Part of a small language model's weights: vocabulary 12462.
Each number is 128 + 24 x the weight over its row's rms, rounded and kept within 0 to 255. Layers, rows and columns count from 0. The size above them is the row's rms in percent of the matrix's.

# layer 6 MLP down, 640x5120, rms 0.0221, rows 257-305, columns 4672-4735
size [ 97  97 100 103  94  95  95 103  92 112  80 101 101  93  99 103  95  91 102  94  96 103  96 102 102  95  99  98  99  95 103 107 107  99 103  98  98  97 109 100 105 101  91 100 101  94  99 102 101]
[[148 102 166  78 118 111 116 115 150 125 127 157 144 113 123 108 130 136 142 124 179 120 164  98 125 107 117 127 134 136 106 109  78 140 133 138 160 120 112 148 115 181 167 108  94  96 134 144 118 132 127 130 133 133 134 122 129 124 104 131 137  86 107 114]
 [106 107 124 147 103 153 148 159 113 113 102 144 130 147 121 168 115 172 188 141 138 108 116  97  83 116 103 136 141  95 126 125 143 140 122  91 113  64 126  95 120 191 162 159 162 132 122 168 122  68 125  92  87 106 150  46 128 115 106 110 181 156 131 168]
 [157 126 129 151 141 101 107 121  96 146 115 185 123 123 142 152 161 182 125 127 163 123 105 147 139 142 102 119 134 117 118 118 115 141 156 110 155 160 124 148 132 201 121 135  98 170 119 132  95 122  98 141 144 139 131 150 126 125 104 128 118 139  95 155]
 [112  75  96 162 131 176 116 130 150  81 154 117 165 120 130 112 140 161 133 132 168 123  88 173  93 125 128  87 124 148 132 133 182 139 170 158 137 123 134 176 140  98 126 133 129 103 229  98  63 128 129 152 118  48 136 113 141 116 128 133 139 129 149 106]
 [123  97 153 130 132 141 100 124 112 161 152 107  82 151 117 138 145 121 108 129  99 159 154 127 171 146 121 118 104 176 152 125 122 130 139 135 155 102 129 132 146  82  61 105 139 111 148 109 126 133 151 201 122  94 136  48  89 145 174 150  79 136 109 141]
 [167 147 117 122 130 133 133 115 127 116  95 151  79 112 121 119 142 133  97 127 151 110  78 131 117 142  81 128 117 159 134 111 102 170 122 114  67 130 111 133 118  95  84  73 136 104 114 122  64 123 115 164 102 100 182 194 122 138 145 128 134  66 109 136]
 [ 92 123  90 105 158 179 120 134 160 137 128 176 145 117 127  86 150 124 143 135 161 155 119 101 168 147 148  90 128  84 177 121 172 161 141 151 102 152 119 175 141 155 109 124 146 141 123 176 153  99 107 149 174 111 125 128 130 143 126 126  99 167 102  98]
 [124 139 141 120 103  70 146 151  91 138 134 117 119  94 138 215 135 171 148 127 140 122 169  74 128 181  56 118 108 169 151 129 164 166 131 134 140  89 122 141 120 116 141 106 136 140 171 110 102 136 147 153 126 103 108  82 115 117 103 125 147 163 100 137]
 [118 140 128 173 154 130 168 141 144 120 118 147 114 126 128 104 153 133 128 135 169  95 107  96 158 170 153 142 151 186  94 156 168 138 123 103 125 116 132 137 121  97 118 154 137 120 183 123 146 135 150 159  94 117 121 138 103 119  75 131 110 122 128 125]
 [146 153  65 141 129 162  90  84 150 144 134 122 134 127 106 155 153 173 135 133 117 125 160 109 117 165 160 115 130 155 126 124 109 124 131  88 150 126  97 133 115 187 131 119 126 142 154  96 195 125 121 124 140 105 131 133 124  91 167 137 131 143 126 146]
 [134 131 146 122 104 121  96 154 151 131 156 142 154 149  85  92 190 155 136 118  92 115 117 104 154 179  95  81 149 131 120 140 133 175  92 129 121 134 133  92 149  98 114 171 149  86 143 128  65 151 155 152  84 115 141 100 120 150 125 112 134 116 112 154]
 [149 108 122  89 132 123 114 124 120 156 175 162 142 100 166 113 114 116 148 126 146 102 105 114 133 154 152 153 144  78 121 127 106 133 127 113 150 165 149 121 132  81 131 124 161 175 140 113 115  96 127 163 108 165 118 112 116 150 134 185 116 133 133 152]
 [108 144 120 135 148  86 184 143 140 147 141 125 141 125  87 114  90 178 169 126 131 136  98 136 128  93 128 122 125 169 126 133 155 133 135 125 106  99 102 133 118 143 163 143 126 103 132 116  96 108  99 112  97 142 118 175 125 124 134 121 149  79 115 118]
 [134 109 116 116 125 100 114 117  90 146 150 107 130 159 158  99 128  93 116 132 153 131 147 110 130 137 118 179 136 143 102 158 160 133 108 110 132 124 125 116 117 133 165 104 123 134 138 131 141 123 121 100 101 128 131 149 146 131 104 146 124 172 141 127]
 [137  88  78 152 123 114 158 150 127 106  87 165 120 163 109 118 135 145 115 126  90 103 124 135 124 123  89 105 175 105 146 123 103 112 162 145 109 118 148 137 161 154  94 116 117 163 119 148 123 135 101 106  81  87 118 143 136 159 105 111 131 103 157 142]
 [105 172 134 114 110 151 138 134 147 144 136 136 106 128 106 135 113  86 109 130 126 128 115 104  95 148 134 143 136 131 155 134 123 136 100 189 139 156 128 166 160 146 116  83 119 103 148 153 148 132 155 125 154 113 117 138 138 148 115  91 119 118 165 171]
 [166 155 155 116 168 112 162  98 113 107 152 160 126 127 143 122 121 127 113 123 109 115 151 129  41 138 130 151 119 122 101 129 144 104 105 137 123 103 121  96 120 115 123 128 107 111 148 138 120 124 151 125 151 126 137 143 137 142 104 100 180 181  84 109]
 [135 121 109 142 162  75 155  74 181 107 129 159  99 117 125 127  74 145 128 137 106 137 173 118 166 106 110 131 106 155 190  96 138 118 165 125 128 134 133  54 141 114 103  86  81 150 133 147 141  91 116  73 159 115 107 160 138 131 106 128 176 170  94 132]
 [135  99 123  89 115 130 128  86 154  94 136 176 116 118 124 120 135 105  83 124 131  91 123 130 140 116  71 174 148 171 118 133  86 129 134 108 142 113 118 138 144 102  82 146 181  89 104 134 143 138 119 112 129 130  99 136 137 107 163 108 144 129 131 100]
 [127 114 131 114 114 113 116 185 131 126  93 117 122 116 107 128 158 129 126 129  99 170 138 131 129  74 117 169 143 108 162 133 112 147 126 107 129 136 129 122 111 108 126 103 106 104  82 147 146 121 158 182  82 114 145 149 115 127 134 141 125  78  99 132]
 [155 136 114 106 145 138 105 136 129 149  95 149 115 130 127 173 175  34  86 126 177  97 125 102 191  89  52 122 109 166 117 137 138 110  92 155 142 162 123 113 160 102 119 141 122  60 156 173 122 144 136 152 160 127 156 119 133 132  93  96  99 109 137 160]
 [118 106  88  92 140 183 136  68 103 114 161 122 131 105 138 137 126  83 112 132  74 145 122 139 128 141 129 137  94 173 152 103 125 145 149 141 164 118 118 155 127 157 100  95  88 118 119 128 167  85 133 145  52 121 142 102 130 119 178 126 179 126 116  92]
 [139 129 148 125 147 106 132 117 131 142 124  89 176 185 157 137 105 140 169 132 115  69  97 130  74 112 157 140 105 123 114 150 117 119 175 114 112 172 135 185 105 169 121 128 140 146  57 130 132 121 134 143 172  79 116 106 137 125 164 126 154 127 114 125]
 [151 123 117 109 142 165 128 127 130 120  83 130 103 140 118 144 149 103  71 133  95 136 144 132 134 123 141 147 115 102 135 133 110 126 139 183 134 146 118 143 157 135  62 141 123 167 135 106 197 131 134 172 153 110 132 106 126 139 113 185 117  91 117 164]
 [124 110  73 113 208 154 155 111 143  98 132 159 129 142 105 157 129 122 156 129 130 120  97 109  79 120 138 134  98  99 137 128 117 150 138 112 125 124 112 152 133 181 150 178 126 114 137 133 131 135 131 157  47 120 164  95 137 156  99 148 134 172 108 119]
 [111 110 169 112 188 162 103 153 121 124  98 110  97 144 180 113 102 157 117 126 123 179 137 103  91 135 143  96 148 146 134 194 109 113 145 102  92 134 134  98 160 116  74 131 119 133 107 131 132 142 158 125 115 114 189 160 147 138 158 107 103 129 149 151]
 [130 135 104 113 127 155  93 141 162 114 134 114  57 157 129 122 134 136  92 131 159 125 123 158 165 154 100 146 120 134 116 126 100 148 170 148 166 103 111 127 125 113  77 151 133 110 134 103 130 103 142 183  80  62 129 137 139 131 120 123 131  87 131 110]
 [146 173 106 129 110 165  78 119 115 143 149 149  55 141 109 132 136 107 127 130 118 158  93 104 146 146  74 152 111  92 111 123 126 110 175  78 166 137 111 151 107 132 141 144 176 117 141 150  75 146 135 147 129 176  92  69 123 154 185 125  97 166 107 105]
 [ 76 112 105 145 143 109 117  95 120 174 102 146 129 154 143 118 103 105  96 124 134 191 159  94 123 114 131 128 132 109 126 165 139 138 122 144  92 137 110 123 118 120 149 132 119 157 141 123 117 178 152 122 103 113 158 125 106 125 108 137  83 113 135 133]
 [ 97 146 135  96  97 185 127 112 139  96 140 112 153 150 133 135 124  81  93 138 108 125 143 116 153  96  85  90  90 128 134 138 131  95 107 152 149 123 108 186 125 125  99  95 141 109 131 129 141 108 111 124 125 142 124 142 167 117 158 166 120 160 137 122]
 [145 120 107 143 106  97 179 180 156 165 125 171  58 121 113  96 141 121 167 138 132 150 112  80 145 137 173 127 126  74 152  96  88 125 142 142 123 119 126 162 124 139 151 110 121 155 116 101 114 140 118 156 156 105 125 184 133 149 138 115 190 107  86 157]
 [134 155 181 108 145 146 113 136 135 100 142  98 116 132 108 149  99 116 138 123 118 103 121 124 136 147  59 186 109 155 139 125 115 154 156 121 192 148 165 155 118 156 148 110 119 125 111  89 163 130 161 141 151 176 120 141 134 125 134 134 162 109  98 121]
 [125 158 144 141 144 131 158 102 156 115 141 153  70  95 131 134 128  93 120 126 142 115 109  90  76 175 102 139 134 102  76 114 117 114 150 116 106 139 137 119  99  91 105 150 157  94  97 121  87 135 111 153 122 113 147  88 100 100  77 129 148 169 178 145]
 [118 115  78 154 137  93 102 112 179 124 120 142 137 121 129 136 165  91  94 125 159 130 129 151 167 142 129 154 114 110 182 157 132  91 131 160 156 117 131 156 102 126 118 133 201 131  94 121 145  84 134 155 146 142 104  91 107 143 146 133 120  86 146 137]
 [ 92 114 116 143 133  64 120 129 132 103 158 162 149 183 122 105 155 144 145 130 120 102 122 154 143 140 146 128 120 142 171 142 147 121 109 127 159 112 129 138 105 155 120 104 135 127 111 140 156 114 112 132 157 135 175 105 128 106 126 163 134 137 154 147]
 [146 115  92 111 123 122 105 113 125  94  80 146 172  89 107 109 109 121 184 131 111 125 138 135 131  95 125 116 160 144 137 130 155 128 103  90 120 167 143 113 153 101  91  97 136 160 137 171 148 127 138 169 103 120 150 151 133 119  98 107  97 176 140 126]
 [120 100 126 101 140 140 170 151  91 106 150 129 151 111 149 132 119 149  84 125 123 121 121 120 113 127 109 132 140 138 139  97 121 138 151 165  99  95 126 151 121 140 134 184 128  76 155 132 114 112 123 142  89 132 130  99 131 121 178  96 134 144 130  96]
 [159 127 128 140 136 126  95  98  91 115 147 117 153 146 123 122 143  80 120 125 142 177 149 137  79  99 119 107 119 142 189 126 125 100 101  99 129 138 145 122  94 161 151 154 111 142 173  94 131 104  82 131 112 127 145 118 123 130 144 142 129  71 110 119]
 [127 142 128 143 109 143 113 153 141 114 105 180 137 180 141 169 110 141 151 123 127 186 129 120 225 156 103 107 116 131 100 135 136 101  95 144 141 112 147 121 115  68 141 113 119 160 115 109  98 107 144 161 132 114 157 154 105 123 170 149 162 135 139 138]
 [106 126 128 147 122 124 152 119 156 159 143 103 150 132 154  89 106 129  87 127 117 123 130 155  77 169 131 143 133 145 166 128 136 119 121 127 107 125  91 190 119 116 178 149 132 160 120 140 104 138 112 126 169 141 167 109 116 104 117 135 142 134 112 151]
 [124 153 139 109 133 161 109 125 105 100 146  97 121 145 114 108 133  91 109 124 101 127 106 123 165 166 202 186 132  64 128 113 172 118  90 127 159 107 136 112 134 102 121 172 157 133 129 146 120 127 154 129 124 105 123 132 100 132 134 117  80  95 113  98]
 [ 90 127 168 138 176 166 153  99 151 104 147  89 139  83 129 124 120 101 109 128 167 145 145 145 153 178 116  93 164 128 160 121 116 127  78 137 127 144 122 112 129 130 123 103 101 118  95 151 131 127 153  83 146 178 110 169 149 135 141 124 128 147 121 137]
 [114 116 142 135 122  86 155  72 119  74 161 125 148  76  95 108 151 149 149 122 134 100 123 126 161 100 117 117 133 123  96 154 111 136 122 120 112 155 120  99 186 166 144  72 168 135 165 104 123 120 131 131 133 178 113 129 118 129 129 154  92 165  79 133]
 [129 164 123 126 129 147 108 103 102 104 107 121  87  87 155 147 101 117 138 131 105 123  97 102 136 182 104 166 139 111 108 109 147 118 167 139 121 147 143 124 122  83 128 128 124 171 135 117 169 147 153  96 149  61  92 108 146 143  94  97 123 152 112 192]
 [155 116 121 133 133 127 128 147 143 106 144 119 141 161 150 118  87 172 140 119 147 131 164 173 151 120 118 153 122 115 135  95 110 138 108 110 133 152 113 173 139 204 106  90 138 111 144 135 104 107 119 126 113  83 130  87 130 107 104 135 123 100 139 127]
 [150 125 111 126 178  91 150 115  84 113 172 152 118 162  89 146 123 138 132 124  94 152 104 157  96 172 117 155 133 133 115 126 164 104  79 131 101 136 137 117 142 111  96 130 123 115  82 152 169 154 114 108 194 109 123 150 139 145  91  99 115 111 166 175]
 [136 115 150 100 140 147 131  86 153  94 102 136 131  88 123  93 143  93 143 129 129 122 111 126  98 122 111 132 126 110 157 125 136 126  91 127 114  92 139 106 153 135 125 125 119  94 153 130 141 162 122 132 133  96 119 126 110 123 151  99 158  89 139 116]
 [108  84 130  93 112 129 136 144 129 148 154 129 173 134 102 155 130 127  93 141 150  84 131 138 116  92 131 118  99 114 105 122 105 130 117 159 134 133 114 140 120 151 164 150 150 100 136 146 168 149 129 164 131 134 114 162 140 103  90 136 117 100 140  96]
 [104 132 138 130 114 138 105  79  84 148 113 136 176 103 146 156 157 118 132 127 120 130 100 108 186  75 135 145 117  97 124 139 120  83 151 104 125  94 141  69 140 125 145  92 109 122 139 146 110 121 105 100 124 120 142 164 126 132 115 132 116 122 141 108]]